From a checkpoint of a small transformer trained on Wikipedia.
Size: 14 layers, width 512, vocabulary 8192, 41.8M parameters.
Architecture: rotary positions, no biases in attention or MLP, tied embeddings.
Each number is 128 + 32 x the weight over the matrix's rms, rounded and kept within 0 to 255. Layers, rows and columns count from 0. Numbers have three digits each.

# layer 3 MLP down (transposed), 2048x512, rms 0.0645, rows 1868-1974, columns 64-127
103121150127117114157107120133114109120109134106130075101092073175121105137093097091187147140165121143152162153080163180071144119107115134129144081121116124117150219127117102129159110110177109
143156129148092107139135159096126124126153144126116139146111172156080151174122162078164116120133164123174129156165130105110113124134078141141098152159119127121133131148108153114119171073116114
130130064055120154207114146133093077108124094143124133089149131110132153117105119083127181127104152119117128157187077147109109207152129142127135148106073171141136148152181098086140127251152103
106130143145167196142105171144141099149127143140206147059079194162072149130109095075176106150144171111153151135165134134126084116080093101176118123210137115153149130126170101122109087102101167
109085157145083099118114120144128096156129067194107147101135123141147141137104109106174126045125030161136138134101180127128122212137160140148129184068135158142112126143089108156155124103143120
089135177115118140051106161154179127088081073159152137090124153118138163160128164100108105136153140062140075090093153138127156104117129087101157137144155183107100162121150134175201129058127095
118124150121083106092130080144139062114097141171126133096120135110106107161090185182114142146117123132127095141156089099098121103042102132083095133138070105126167165124112097109105089192186119
158163153075094123164138143172080191164142188135138157105113181138119143169116131172157203133163145118113126159185108112137197162075130180105102125153175163102125136109140132072126110147218149
144131066141102100090104148134134123172129134164106121137124132100162135125157174149104133190130133130130188138141141161173161144134143076146131105114127125095170190095136155125128088131146087
175147098146112133171121124145109169064134156114204139092103132113184106179133160175129116146129102136166136126104149147107073123095116090118180128157113124134098133079106144146106092101134122
110073177108148117115123144152136117120064121153146118127088140099101114137121132082099143055080140128119113124143115150175130138156119176121097131098171170154137173164109058181080177223137173
136099137171152117126132177107048223154115189107171140071135096134040164112115073129121106148230122111120135182132158071156082172084086108143121122121156072126144135173129135141132129133149117
162098095104114153119105114153076121174166149071091117143117114181088140138179102111149145147130207113097089094130133137121137134134143124156174144117090121095119121125095193168120113081087087
143100085139124141159078160146140115166115169154111094068099121127056144178044079178088121151148119107147169097126142132071116097153122164162169045137101137165074115122137148111091130098149165
146168219151116095146120119139157141152180115165138086186083179084179094126153128160127108108087134129134107071160099125069159204129184167141130154134207155121150119057165098171123108108103133
141131162169142167115108178124130133153108107135098162097096150142135162121119143140186153073082135137113136116113191133121159152089186130077149136108102092168114086111160109083108110082121141
077091153107175126086144145074128159133153109146127114114130129130140127131109101107142120128088114133127182120108174144079088162130156135160082152142146114134113154122074138139122159092150110
112085171083117137099122114106117153154048121105108101097147148179103102162115152115170125137148105191126135098103123160086193114121073184131164111111174039172113122106132104140117164096106135
082195182166177138134150158086112161105115179147063167133145126137110085126127150104057172117150091217127136078121102140142139108137166070165107177152208049091105108113079077093137183068087105
094022170131201152098177114126145083147148122119165214085150098191165168132131104143135143153146151132188146111138122102144172163153198155159183093115087108212136129077116182133117112138169120
111092144160105108106136076119150153152126079107139113124173114175109102054139155194141145103060135104126091118141192108151190130132146160110127108216144154128161091115107097121103180162092139
125103111123117054154130155122116160121138106146101091153111130155176150125093203130121135121087132140082135117094088178087168099140123160128205194155153142140093115171071131212118153133193156
134091061158163163137047159118102054084115135152111068129134162100110116102135168136142119177122140134139151076145125164184095106155080141061085083149102122134120084153127051100152156100068161
176124101106175162204139114127113156214105060122110179104161085159185123127146109121099144150108129178144113152145099193133174105101077138143151105157148099097165157173114126144133181182132125
109180098095149114189157111144110115077187115087080213141056159125187106119111101107140156163149145195142212151174096121143129201094112109105096131142144101130133093150190151133122048098135150
132133159101099173074089132198156107068151081135152157096091139156175145119148103126140148124092174145128156124118112119165176086155152123119160182121136074208102132115085157139158129148159139
165158112098118115127196088149139126133057116139103085146109118189113132125110113081160124124159138170121182097122128133112130063112105075106092089158183159071120146097074082136152174158106098
134112144089186111105114137134101102182149109170112075156204043213123184113133166135124059169068127031112170123156178124175174180106151102195146123050149124161126163144138091086216113112084108
088081133146130093177075163135140113145132122090154163171123170142120097076101149096127144148075062208074145184150064132164174161131166115135102229085092093150123135159077177089137151125197132
147147102167114118177116106104128150167175128126130089106177128176126144157081136125100153094130131123117136142125129079130100057100159143154121118095164119160177083162147123124098122185124098
118121191145150134121101162124134062165129113104111096145167144140116121137089131106158115129165127153112141128139143156159153061149107110191144123158159123106171189179147112093150100159094160
096184142172144182085129138089145127140094171101106141093145123135083121118081160070179122092145105127103193188171162208149179118098106128175099100123117128167115071104100112086113130107134130
131103163105089058122173123133124190133137114126193141133110131120136195121062154087050099136180078190145125175138104136076103113158107121020109167129097045130124130161088125141127164158136142
175101158095108097083139165160153108122186154091171081125109143187150102196139068079172139105127158126126078121165122100151136084114164109145104129091122096101110114117115173093180140134099167
120115134149095140106128128153142168187086106115099127140137083080166182129083111163143125176154153087122132131060128107059145101156099136114113165155185127156128075161067099082152112142160088
112089145127147142170087100095164134123099120172092183074106109171059115122162139103181087129162153092056114112073139151168087157128102130130114166049070118134151134173099125142072080148122144
172114143100174181096130146112134103128157175112100117105110100132081138106135151137100106124139142076070132157117155141163077115145164167177223109159129077133149188125123159143114128089187200
111137117193060203144173179140147118107174143146154119059116115106113131135140137147097096138148186128095092059130082109192194134163138076145106129131146149135143145129157091127114128092129125
139174133166112114106092161099121176154215158124160166133149110071099127136129132090167102121164091154136182184180174099140153125174121123089064096101090157136163168112110117181155152077138140
121124115127138090132133100115074102149154113079123103133128169114080176139165126122161124142091078151167169129148117114112167154118101140131168177137152143100076150108112173100100125087117139
176111054117142130177125153140144116167133146161066112151154127091106126111177135175116122161116126144124164150123108172128103133111149126194184061117175173102111140182160117149123107130183072
135138194064112150073113134077111121100173127113200071131105138098155119089204114165113119088130052108156123124168094128139124076098135119151139166089092092134129108164147130098179142120146074
138131071128126049173097158127112114115183162129146125098170141131146108137113124118161158118117107101115121199167168131096142119126065062146173115186116150164161097149123137179112144081144110
063064136126137112098177161130152096159165134175154138117111124169064132143159118106155113160119135147130160116156098086103082197141169091142174146176103056109155143062143108174084107077108126
157093114117110147139105106105126133181142141164094149154149133130118050144156096172150118124135133092144150115101129100129156156107122101133145169132109127200108147134192114113153170146113163
154156084183126104106102089148138147099139153117145107085144151137133114124122111101125099168154096120158139165116173125119143116199118183131130108084094102116130148081125131147144093184120113
080122156151097094173186092167061136110120184152126098149147100124145133161118126136163137143088103157169130114182140096115115111155111111097120126142128119031099118088167184089116116106169116
056136103148130146156078101126067128140131130122110106131172192132165097092146136111135140102082133091142169153098131123105125146092156139142161089089128102138126132144084121123150072182114119
131140163117148090147120165064125184108149097180177041131119121121134117112152144168084189144101191192123127156181113126114094122144131118120133149108187169093107096163115173072105111089170173
123213049084206101143141160137138140122149113116118105065140165085169122093143120109171129097108119161109080141126148114144135090079187138161076171173143139085151114101100055089159047104160079
167145128146115148107156136148117068093076109115084117149086148123115117151136156164148131141151117178135115114116120144161135158157042079168106137108142185145137035120137083112164111087132143
040160110098135116181137165130178142153118086112101124114143103141071106115087151147172111153090132072114096216102112178159120134077129124159163161099107137094125158141167080160152160111124163
097153110119126140076130094120114114174156078172136110118083028115111132080106161122080122127152153162181121104117075115167153131048100164206146152066105189141149053138059190136197131145133143
123087148125144113102159098091142066134106143110112113127118134118134191162108118094125105094136114089129153062151157099108094137097120065118166143081107106151150135122153154133110093109108098
151148095122105169098144195144090109047097131112071141130150124145128113150096060109118186081162107126124140100104140151131147050179163135129129160158123078100114091092177151128103151144124128
154139142144135128146123101141126093025152110087134175107122126134113167083139173174133114146146127153137169140114063117182100158112136130147144121130155112125093118171177117128127102091145120
154135121164111138193140131034144117205170179062089117142100090136159075151110133123103132177148122137165120106135170147152181129134098202155182115110171153137127140155189176090128112119182131
138135089129127141106146198103079140100154121132091136138173137197100152181107149149140141122067149129121127131134149152152194193163123141129131164126136109128118105124137105071134134079122121
134104151094043064143152184096138139100119182119123091117111070136141165135129109123155150155140106158151153101122105109102122138115100138145097129125166148115092181136157111166126099124091076
164083140107146142135114059092167106168134094143101165180119091165173086083095113175140125122082124172133118100077162133110107120125093139182114157128166149095086101174127138122153169146148101
142142129097122127125148153105221117068185065140141187119172136167096119103122093076140117111087139079104135125102157110148099189165129115099144139110103175180128109102094126161143150176094130
170128109109082117135112109077120130130155067153157061097163128151143091147110126136148119124103111160124124049145118101136174148107104130159151207097121165089108100164135096151070183103140157
114154132101075154090159129152162122117117102101142166122125114090092095117151148110127157122104086107095091090101208155100112101112148163132116055158075137101107143077164122088150165124112126
088136136128135117164132082093133094164108117106100136096120187056170176079124140120164136103117169143150178160156111114141112055149115110187165147116164156114120158115117082133064108116150164
127036181050117145143108150124104106106108199059152132134167134098139145145116137098174134141128114136100138115109043150073094126118100158117164086050138156139111106099103080142076158066125147
091171132147136087105136135158134081098145101128108091155134144181152080127118174154131133097094106129129133113138123128055177087127151156051171131140139096159160153140096140119132110100162165
083120125134113088131166166115092105179168088125146088137127179096135134152134161073137125181155109130128109215127112066074153171150115108161116156110134125117109171162150103111130137158114143
124110100136153084139132125129088173127140101095117119145076092145133162084137058130113141104148121090126182134164106176174056128093126089165085108131167129099123165142114133074134114173149111
158079123139133171133134108135038191133137100149128166156103116172042046188148140093060174157088197103146141130111113116168188106111151172102119123178170048070145077137105150124149142095129152
166182109099152104132154168171118041153123165153138126067157097139111124119149100119141153108138108110140101148172160104163111140136124077189116181157063118143160125123124086170069135108073172
134170127062140191103171138113156126095132108132103173192092135120125130110110155108141134169084134164185150091117131131202114147158159071118115129109147127165158155184102164114136072132097188
140165159151074078107164123128131127104095094106078125141086104172171141126183145132084153147131114064115163093153116125168127133076116167122208127161165153154116126092168145118131141104127102
073140073085189174100148182181145152066146099142148101129160129109101117136125101147172134136154156121143125187179122145117165130110079106155102129146139147071096188106153154115090149117103164
078095106118101088158132117165102195131146145167098105159168088185118092082078114152093093128207147119199156167122134169171172187129101115133153098151125191123121151103134142097162167166108148
088065085109149144151145099153133106181125122099104127119085104116137141114127096125140123119060079119130149100124109099070099083165079122119081137074113154123182144130128089116169123183136105
188138184135153108198150101064147133136186164081107137135144087147091170163112148154114059172137092115154144149125114077120093141140147182089103115132086117097170129129076070139126147115116094
103131096084122115118122113114154065119104077158107026108056133118177117031198134117101146102112079128122130116098071155189146107187161123077125129099120150129049134135117056175115152091079088
177157160180059191094112147122118113102183152126067126094123131138104130143124115093138154146113091096139115112157105076153145101084143157138157104170151156134120124149138130160173145113134110
132150130173097121097111145150109059106116194048138173142121182158126148124102081118126141101181136077113183098131130195148112176053154137058191099145092104105123074092093095063151100073136121
137087108147162113114107130147176188164086090152126161119076221172096121131139113188102109078135136141121143151117088095164110137168098142072138166151188147166167091145124106094154169029045151
142131150110119184137144092116106090077130155124137166122156108130153113166153054125116112111090139132140094099153098108099112148142098098149124102117075122137119153150143153151187129141107084
090146108169086077153102115114109130206174118084154152147114108135138156114208142104101176097129070146152101158173057152127161088096127203112138206171157055185146152115058137114201134110137115
121141137143128142162177086131098121143180091120137074105138210130133182135171129174159110147151134120170169091154081176164153119115140161120096086133136141150141166137136055157130081133124140
163147115063148150120114165146118138138134168114194162096140128122165130116146131126121140167167120178137135089139211209152157110200082110114117152103117117170115159157135129083128151172102101
148079122124102127118143095073077142118135083121074107144161077078140181155155156109081188134162203156169079154107143117155137101106141128117126138114146175177129136107145142148167124079104118
147145118118073124175087139210106147110134071090112131186135097154163073135121095132202098120125111117092168130075164147155139149079169133151150069107163140140157123067144154097170093132093081
182140132182153097174128155124183129192124044078115130140121119154092165172124092056097115131113133102132111119044106104129105128123155171117083087112149118122136106103134152122175142133065158
099123076155194078128155138151148136107150081129117133097183108128095109128066184068092155118150097151171134132176130150125149132141126090166168141152105116150183131139164187144131107158136187
112111088141117144135187124151115125111042180142115165144134166111062086146151158100148107146140147099076082094117139137147152136168187185146159106124101165101082167099121117100140135147117083
098184114090094120132152132195101127136143173119099152111130118162145092149098095111169147118118145115151153127100173149135165154165118142160134129153121051101141123120133113131112165101109097
175140174146191135116159120141168131109185116108129139104106086107118112131175131122115114144110124081104075100152143120104100128177100096116093131133149222122074161135135175129133113110171151
130109109125123146112117180134071047144135125098183101160178131119154128138170137118115187117138163111127101137130134122180121150101158129146104135138090142084145101090180161160114172099147187
149227133118127175117140149186139081124109074129080124132174120172117101119123127125137111119121131196188141184116136129125155126117130157125106112095114172147131117134115168122158084125133115
159099107145138104139130137141139115130134096099135141094110167123136124154125112100089124176111151092118147101145099142166132138085140162179149137168180204157166075128122103141102135096119124
143132143177079135097138150127132129125104160098088103160061173118181162082175093110079133106140101082169179168063141126096071169098145152089107147080135172138150065087081080068152153141127099
172148109133207163080114199102154135088078125125170143141186116146154185119121170132173085134135092147128159168118149124109162125138124123158181121095108190117063113165109131142107183141120103
107155046113135138058105094073084148055175102123084152146161135163076121141177160141136127177119093126125177133166149120141143141129171082136110092151080116111125123124123135139148134117146114
115132168164117112122131131095107120115130125094179143143108158136158127158110177129096110194144165114128095086175132140165091196115146136067103103113151101119100082113138125126162116164121067
115164210201126087208120145171103146134102108120068159113104177186092070099089062148128144125166148134105148183105148111196145153137082132087146128079113110119132089049102125119132133129173191
170134138142125153092114110092141119147122110092213146069158172153115127152161113115122138111198149084200109070153122097115122108098138160143107133088082154193052126137134141097137128125135105
138195146110150134130135149152097145117150119167097125176120161149092150106123071105130121138146142161152157144095090131141164196182118155134171130148073133194133103172158122153153183175075106
118135107143117134147149116146080103118127147131128098109098112136111134114146159142122158143167118128146166149139114118123152138133069123139148087153181143160096136139104102110135153077122162
195119118081095081123180111172105133096124165157073122123143140103091181173079151167122134195210182119154165147086192142196101054118140152176122141132118155087099170096133089142139128151124084
083218132160094164124085164150070133132139098193189122103185142104115185108197155224126187148158176173106095064202191132112089171148179080141137164115116139152143086082180132106063115078108136
152135117100150080120107159128163125149106138149082150099185147102148100119123074142081117157127144081148135029150033090143121116121181157190135111177134083101141163125025108142149120191095192
127114079119132068159134092063115182079176168107087128191176129147130121071110125086126153126130189155097151144138106117136111143119124134130153120142174112150130089134144130119054128134133104
171114093104136157174112061111141125162108098078128138078093173106148087127086115176092133083157095126127122141138159220139114085063089138124115143111132129080136156130103138160102120095088076
# layer 3 MLP up, 2048x512, rms 0.0704, rows 1869-1975, columns 64-127
086110120088142102126147077158195179132167123110128182107069118134111164098148192102158165117078111147116116165139181156139110124114177109166113105095165212162172215097136129176136094134140158
182172134128153139075143110176040134178076106152150187171110149132140152117153162092123173166098120133108117106093151105099162067091093150090108116137185096177111139156151098164094142080143071
151119133083102126132167125096128079093104094133111138177102121115088129160081175166133139081090162118129084098157107093127090161120094127116122117145163121134097125154098112168037101162121069
081095118091209144174132095113099127131107154161070083117205173174192089143137100165127142124109138115083088144143111168163105141162121103202209133129120148124135163194145141120120163126100111
133142129165153127106146135118169194078173115089166108159094135085153193146179095187158129157111138199109206166088127166158115109131124108134168190159172099133108064182108198132156155120135116
086106130150134145133087117157106105145156133142089121112102102165212119139103109109151182140156104101084112075117113110174108118116076113150071105167106093185122137122130154098126153076142186
125139122138173099199122127149074101107110143142130141123106146094154162085158114156114122151078126157152156144113133115150133103105162135142117160155084159135118103176128088079146129112099111
117158089122153146179124071126232146115066147085126128115116126097126108117118106165131130115065107135133121115084155097106098127095120118092053150125137146123140075113170107155145170185074162
088201115170121135125132095125137151099133171156100127070124126146142153151115118178137076148100122153175119077136143134175085098151082165095115131121136149139185116119111097130150105110101101
119160120149124212132195159139111140104169157150152151152169112158145122139161127145118134119157110125134109162099104118210107067146118141156156126131147134181139144099111139113127142080118119
160082133134128113090169085071108137107170123088165084169209128132148170157163167162138055113143113128147132099162124119149157133169108153111169136161116083153204148074158121159185094147149064
131176112160085146128189170112154157146163155090140150067143147125098142112162132165151147121067047181137134149114127128167136153119138115109098179182131158147103063133097147079147118194079139
097086156155194146136129111127101136120126138127145125086117080057119114099102108066132146173148114145148177132121154145151138123197129079182139097136109144149162106148144135113146167176098107
103123109120186136128158142090133128203066163109155122083151036203124169166118146128108142114168137124154131149106162132129109046138149114137080120128065219158114145147113159095139101153147080
147162115139174129114135089046098109116066114158148058139160087125141119095147154134112087151156167131138110151119137145091068159156094104181078118115096156103137150170111132123150112151124083
124148131099114124138154150134174098193138083133144096174064145142113194125154150131147087099143091090148097121151060140120124110157114125105141091144092176164093074144142133155081109066124184
121115086078159126123177101118200104203135160127120153114151116139133126129171150178135160146164083149110157159122059153078131130128135123156120137143157111078103180155117130189122174101166134
083164106088083190011196078138104164133173130122102158130116149127133124051105185104142145169096136119097172143146119091183109090131109173148116164105126145122131137197119077132216173161155164
140159133166218137118124120129040121079126120153169072167096080116134110172131113120172090093075148128120117090076100153135153177119077072093133096151140202102153137130178133127141154120141141
133088113083144192143139130095126126117174146105148127128169090174137142106146176121113140072108178126034130104126094064114124113158150113199139146134084132129074112147054141093174133166135179
109099135112096157103116143187062079090141133125203133128130071075049154130116071137143179154185178129104129134175173045098167102143098135082192110185139129096129147105200131048118083159132158
131154125088125128100106116000184212109108127086208140158117096123111134160124055155098089112035060091098141132105115145092162207149139133118187142130176161129106145123115127158143141140219132
092174169106176131107157107069107089082179134120136119128125061094124124070146110135112104078139086153136128114126155126045097117110132116116171102099097126136136144105151094112099094155161133
094133151109155112095127099096166135112129129107192140092122098102103110120154085147081114119104119196115137091118101178177189147140109135140110092156131075109126193123130133079138157106155150
182127153121136150165131115165132042181136122124092126159134146122130134156120122138093096189152080104089071099146182135095109109101112121089117129125098153133124080128081126158130173126125122
069077116111114115168108106111134147164128172133159172193121175155124103166138117141131094129136157107183125108091125122142087101076085087161156108100176150131111176134098097202150120168222120
139107209130188139130153117118100100168122141154091129102178140134161119117172132088126062168157121116129141139100120171086119137095123180076163115163133109112148107142093119152134085106144157
169183151104142103172143133096109103137118104145081138088187098104138160159133081090117167158156132135166120102127161141108178086118114084128103161117063134128158193100099166087122128099107094
147114120121185130084149177098160132113125178135220102131075172096078163138173124103148029151123113143103149098136133180072120139095199138126161094122134178104117155103147082136094068074107133
125081121152096138121195096149168152125121129115193101175084126138117073153153112154132091175155102129139046176103167151115093093096129107120068137162141164104160100087122112201098070126133119
155203096032109121180151072093128088132137102089098065113166161138171143104112129151133178135148090124104068123145125145113113124088115177094156150076168180102125171090115047122169153147217055
074130119147142131085118144169126082116094117157090073169078146142120106151208092171180144100079170075193139113073173100173112123103146134152192132128150206127122156088161148136139119141058140
128112071121120146167130105095113095145123132142134146081123092088158125069165164155109195142064124116144128111166169169178143143147104101166136094162133117170136166097110107150136149159186085
081072158089163118169104167076170077114055114081139147142098127147105122066177162117108117133149119106151120131126105168127090115097121149115133156114166106120112133119126122125133105136119151
090140134136163161123123084137188141161151123101102086118160102107132129072142126197097110123153131091206136122107113077123157127068075129151117126104151127115179094111175077161109103145125158
120155131151141105133161149103113070115104124112094158204130155141135190090122123084174170112110132148163144068110090114180122119103149168149091183123108080147112181208126127114058167197123132
104101052081128071088210127151136158074171115080138168130128191141131142154121199154127122171154158096137113144153079181168096118105123145114122167152017105141084108141109112144149143118109145
085067144110161106167110146114072146145089100144090114123113114095146183121076109169044165120158106150148143057121116108148130142108130212131088123153178171102094086131122101155099175053092160
102109158080138126113153129163100127105068119153131151100113183144137127142187129080111157127106171183173113202102107087111095088120119132132121161088159105108093095111067149131164173127125127
193115059128141131122093095146128104171122153135112096144199126131110142105064129133140178133092107154161174196147066148090162147149096118167122186112142162145073147091103082100098177149118081
122132118159146127092104115205141158215131085097100143133151086115102133119114144100163115089114126098142156093144135107201152173101142110104113120130130122123096137154150128210135112127177168
140166098135121160126133090117157121159102104122138156092081070078135122173089115124150094138090112167143230144129145178145113099149133154148080101093139175121123053134123099033170136144107149
091084159143148177105175189193163103170067166116190097138127164137165139128155144115149117117185123112137126089196110112177119117088122094117128136138102170150125178107142102112130131145171195
124164126075131130117105118138097121147089088145129139153152107177100176163219148105126161094138098176149123132131130113097176064105133149176058090077100121092139051190106114156126151179211150
149076141145160140071117154158108115192100119161126099157150085127233101120089193154134145088111181169152189077164143174184166134172126117125161131107155194147112109109141167103134139088115181
146089114175093133105150150179091154099165051132070187204106063127182128100107212128083130131066130120083072117121164107161142115143102141100096165124158164214116144106139166098144126094009175
094126093085130092114164120150197164135120154090139165118151101172085148182121159097141145117098199124154135126145109135115102134130151132147133137130132158154143130151125148165130150129117140
163137109143120126144140179114086053156096126119176124104173095123141095150139107150157087150148128108105147076144126151112092096124100170134077127185149147157093121140161133165118142158099174
106112160150140113113096084150154139106099126131132127067088059119184053088090088104092173160154077157171089132174081173111041142057150166132135162141131173114082125112161129172205106131154145
156112115054125077177116140146157104149167164139130113101159086148178116144106167067165104091112157103120136120072084158154084161120114185125132116171137165099163188118129178182129183109171143
131087089124133136123145131125116117133118129162141091128183111110139162106165120133100163165162231122148084084091185077119100083193137182118072133180181153117051159146104097060094086126093133
162129135070059136104072148133173105110168104151116207136108140061098121112095128199149060165208061116097054135127124113109129130077129160086110103108093108108086108117195090085080095171104143
105151133094095112120141149170136110129162115146133106109132153143108066078127088131097157170129107145072120137150120168096137154128140101125160127104108200185083130117111072149124119166071145
087162137111127131139155142173054165221168173129097175152146162077090149118113193077140177128106129114145115100116111152124102187160133102141140126121114198150093116117096153098096161109093131
119082090142162099086079118152107142159150123122166153068148152156145120106073139166159184112094130153099121113120114182128190128105099126118162168186244117089136143141095109126110130146118074
103162131074163159184113123155138119164146181110132093117163131153102096108151129096156180102137106080098155117148140148096187115167103157082122084130120124156134159057096176174108104130160123
105109169129172090150133104124151119209134145135201173077100104144121115103167122142115115159153130088107170175064152130124131097139155138160128139178127135099119174119150090144130120093170120
152112137147158151189100139198080161172100120139124120138154130122164151075165134122096146128081109148099138109086106102154090108092137103101201144143095150074201113096104146064144134168069137
178112144140213112106146146119100170145139130181222104163091232140123113137146155141120102129119111182106124105126071141139164075181123138172138170097111174123146220174133023210144122121119082
135064087164139171136100116094141156150115146096144104142125122134174187181077174184113134094133171157160149065143138165120140155102172116151117128125123150113117075054136051151187108128069121
111131108118104186104129169097102063105135148127092184145157115068101182088146138041154130077178141071158124112150150166179098144146132115070079078160148081159092134204150095059106145144151118
104140083118194108112121070080100138137125153147106082118173159165158178148115108142117069113151137144161137155137114132103090128157122074180110106102126090117163148124146142191147082087156118
151158100135138136068121167152065144149109086100154093115199069151140134195148116161113130057092145154174120122082106077098209091189135122148104078133177157106130116059151140127129103130150136
140113151147065111159123050063139108122121089081143131106139089120086146113118141099147142145141119097122085097159147143108091097110164151121137167173141089132133128131132239135136093109142154
173099123138111169131131143161107146190167145166092157121118158051148180169115060113106105158099133158091127134128107187126114110100130087146071054106057115095135088156149162116145159192112125
155084124077137134102081167129102121112135177178127094109142135092174137095153158125158153155191123134100135090097151162143071140182093156112114124177097150162130061124133099112133082131129131
108136079103120111133142049147168102128152118101110137104139124084137156164132169102074122115119147168144124167149169104123146179128108137079124197161136099149151127086129089133136174119147078
168117167229131201227142128123145194086118151063198066080103179101129143183127164101119121102131162127179150152125133089126133123092147147059082071163108167055121095096140067132117140110090165
112147121149150146135193122132127109142128111088125162133101114154179140094101139070112106120127146116124092103186110120162166154137139074130095150093131128118082168157103157163136158071157110
175118097117076026172120147148161205132061186137140139154125140089147160101163121075194112153081155103134099141137134122068186154141178138191168185087143118116150136112148154147156123106174103
158075100123179134217038178130160135092184114117128106090113128136163154193167132125132170150166054125149087161079082151120153190042127098108102095140128119107108185131122064108167159151106114
141078141192098121140055104143141144099082092121085135100171070141151169060072136154108155085078115097190189180130146110115149130106108100139065139138121147130114102125092145116121150087138102
141109159106146126103116111090167118054098152095080129114148171160179160121158158125106143129071126138120141154151112135117099077137127191141134156069129119135178119186078130097133090119174065
099079127155067121155110143161091171074132083073118092189087182138128100194123114117169119101155155111174123121108133107166160197107098125175116172116097128110173109174117107165100060160128124
113143112116141113183140134142100113120156119164158101142176100131169093131090171125122134119190089092164181132133136156078144084166103098099088202124077104075104122105128127181084154106132110
182164122130128115149105145103138111144123127132132180098127168130101091064077103185078163180134163112129148075147141094093125115153059142105126123053090102136153115127106162113087129186081143
149114152101163150105157102133174130119058126160156096121098131100120138160168070149097129094137152166149206142171115195116122110132144128147071185091157125101200071081085153134124138104154135
084102085111145154115116151097131136160122085108112120165154075117161148100169144114173111140110140171180123158173135096133112126180156109133126117130139120177144175092151127142142165176124127
159166146090196150161091159096108069143121185089133094146147181137118084100135139107082136159089151096108132140128149170110057109126108133113124109199177124125176150125115089123236109212123128
207146082151130119088144122097169110143158055080109106119149109121134145138095123144129087141131103088112173128094112136149119120138136187132130163132179093126155124103166048167132089122093139
141142105120182133055128168076123130149082081179181143133109069107130130143105163118185112108109182132158108118097160103147154110146149122129123140154144139171137146078210114098062099163139079
108153151115090121106098176175118082155156147175163086147177097145114167149145166131106099106029178146159070112145171114081155163182099164085117131120144067118153083198078102143159124158142071
103146128205138095101057145073121110120123068127073117169097104144100170118145094167121127132113124124123118229183046077121089093147152120149156123113137168159136089106065163098140105110059133
177167088084169062169121093152148145149144152107186095103128097123120137107146154102105116165098098172131081115102062164132162060157112153117145132105144120166130077209124086083078091114157125
170104098105142078139103168128103084153124098124150109081126172117065143156145125156182140131132146130134102122095092148114138123145127145119133123130179077140102103115110106138099171108154078
156170102102114155122125131097118102130151133100130128170096212078124149117164147140082138179201200188127102123109159145068088107158121132184108175072087200153102124082126105113067095114097097
127159163088097119114090119091131092150124069134124128202060159096088112255125192100159157147180127176134172162073071139103158110149161177093115119086092127197134162148096145140157135103157186
130144136175117109135095135122139158118181104085107101078145110126166100096147136170092133122146195123113186145123172167168097147138150083125145161133113117130165100103134078186112075087090131
162143148190169071064067166076101152177091122127181093146137151136101168119181177157143083213180123111093136161092082110088056111121088186134123112119147103130113175136134056096127085112116126
189102103172093131123142082100140120172158073117146109179190168095099117121159142128096099117084127155114089110111165191122138058126128119090160137124131095139089109096123094071068085152145079
117133179164134104101127112149167140125122112150102105108119112152118102093160128072149192157073179124127144083142138168099128123114097179109139125138146110144143166143102100170140119120121120
112099171233091094111138104072156125165131148132161162151141117097154148137145090132158138108110117138102135125121125118096109137050165101161121118107108130161116118111127155174142148123144192
118136167137107159135109153129102229080127178122175142125114111074155146141167116177147145100140139141124097183126111140109161148158120186102125177123101090145132091157131117122140142142127116
169074162103184168109121124171154123151097027139125112169106135175165111124142162086068089130084113107085054089129094139082055097103030131099108136102190062111117124120069159126147102152174127
108139167173155131168147117084097100121139177153114122076121088089191196118110103122114159059189103138112142167130116139197112170166091108092125158113121118140185100165139088079185138156126087
133115194114100131150153143146187086146084129134160086155153119117130118147117050127175132109127127140127089141070107096140111092160099162111130213151127159079151127092145174081125066156090123
153116114082166176115141116163103127146146120178078075133133130176141146094150128139099170085120082153114077129121097088076160115150097103148194116141106143138154127080156134101039143119123165
076099117137150143175199131175146149113186176098121096159162110159127148128089118112120100176080122126101179127112098117145044137159220159130207123178218182107084105137073202153145162151118172
116140208091135145148106135125159136128139153119132184137150168128119129094055138088114159161149138176110118167085120119127151119105146136137084166139103127118134118107146096096191166160141175
121115075175146168125137130078185145093110127086077134103150083122150119150107088159135163149170224099190095123170160106169158159090136115139129102096126103119143176052123195124121106116101164
119138130125123147214154124129152165152103076085163158135143133114139114086147122148111130120145151103160103093127065137185113121120179154128114164139086142125150106126193172135162159175118074
122125135111166140092136165145141134177080090089168141135143150102119213129176168119176091133134108145149093122056112161112116133132098158123103124146084114092090097110112170175163160121113156
140102134070080146172118096090096171152126113165085150145131091172161095163118102112142041138125140147149180118121118120035149139152152080108116129078250139116114176160151121167117118147061086
175107221140053154157099143141078101111146152057119141098091091134115105121138164174130104143159151139107139140088176175043143105126093082115091082174110157180121110133150128136119111129116110
085104132100078162174138129125114135144066132157130107137057082140100096127124142116122161109189085130118115104115187162107129090080182081119138129063157132137098123136144162123168130165120067
115121131142162119107091094168155072126124106159142120099097172144098191093138140155098095117162134108126061100173139081103154050141134151127157107095090139149134203080100059157149158147151196
093123171146149099124125149111190105055111130124174129109179132158157104095153158104140091129096114159158161133133132117105114157155130180170209181116201118123123104155121123099086092166071076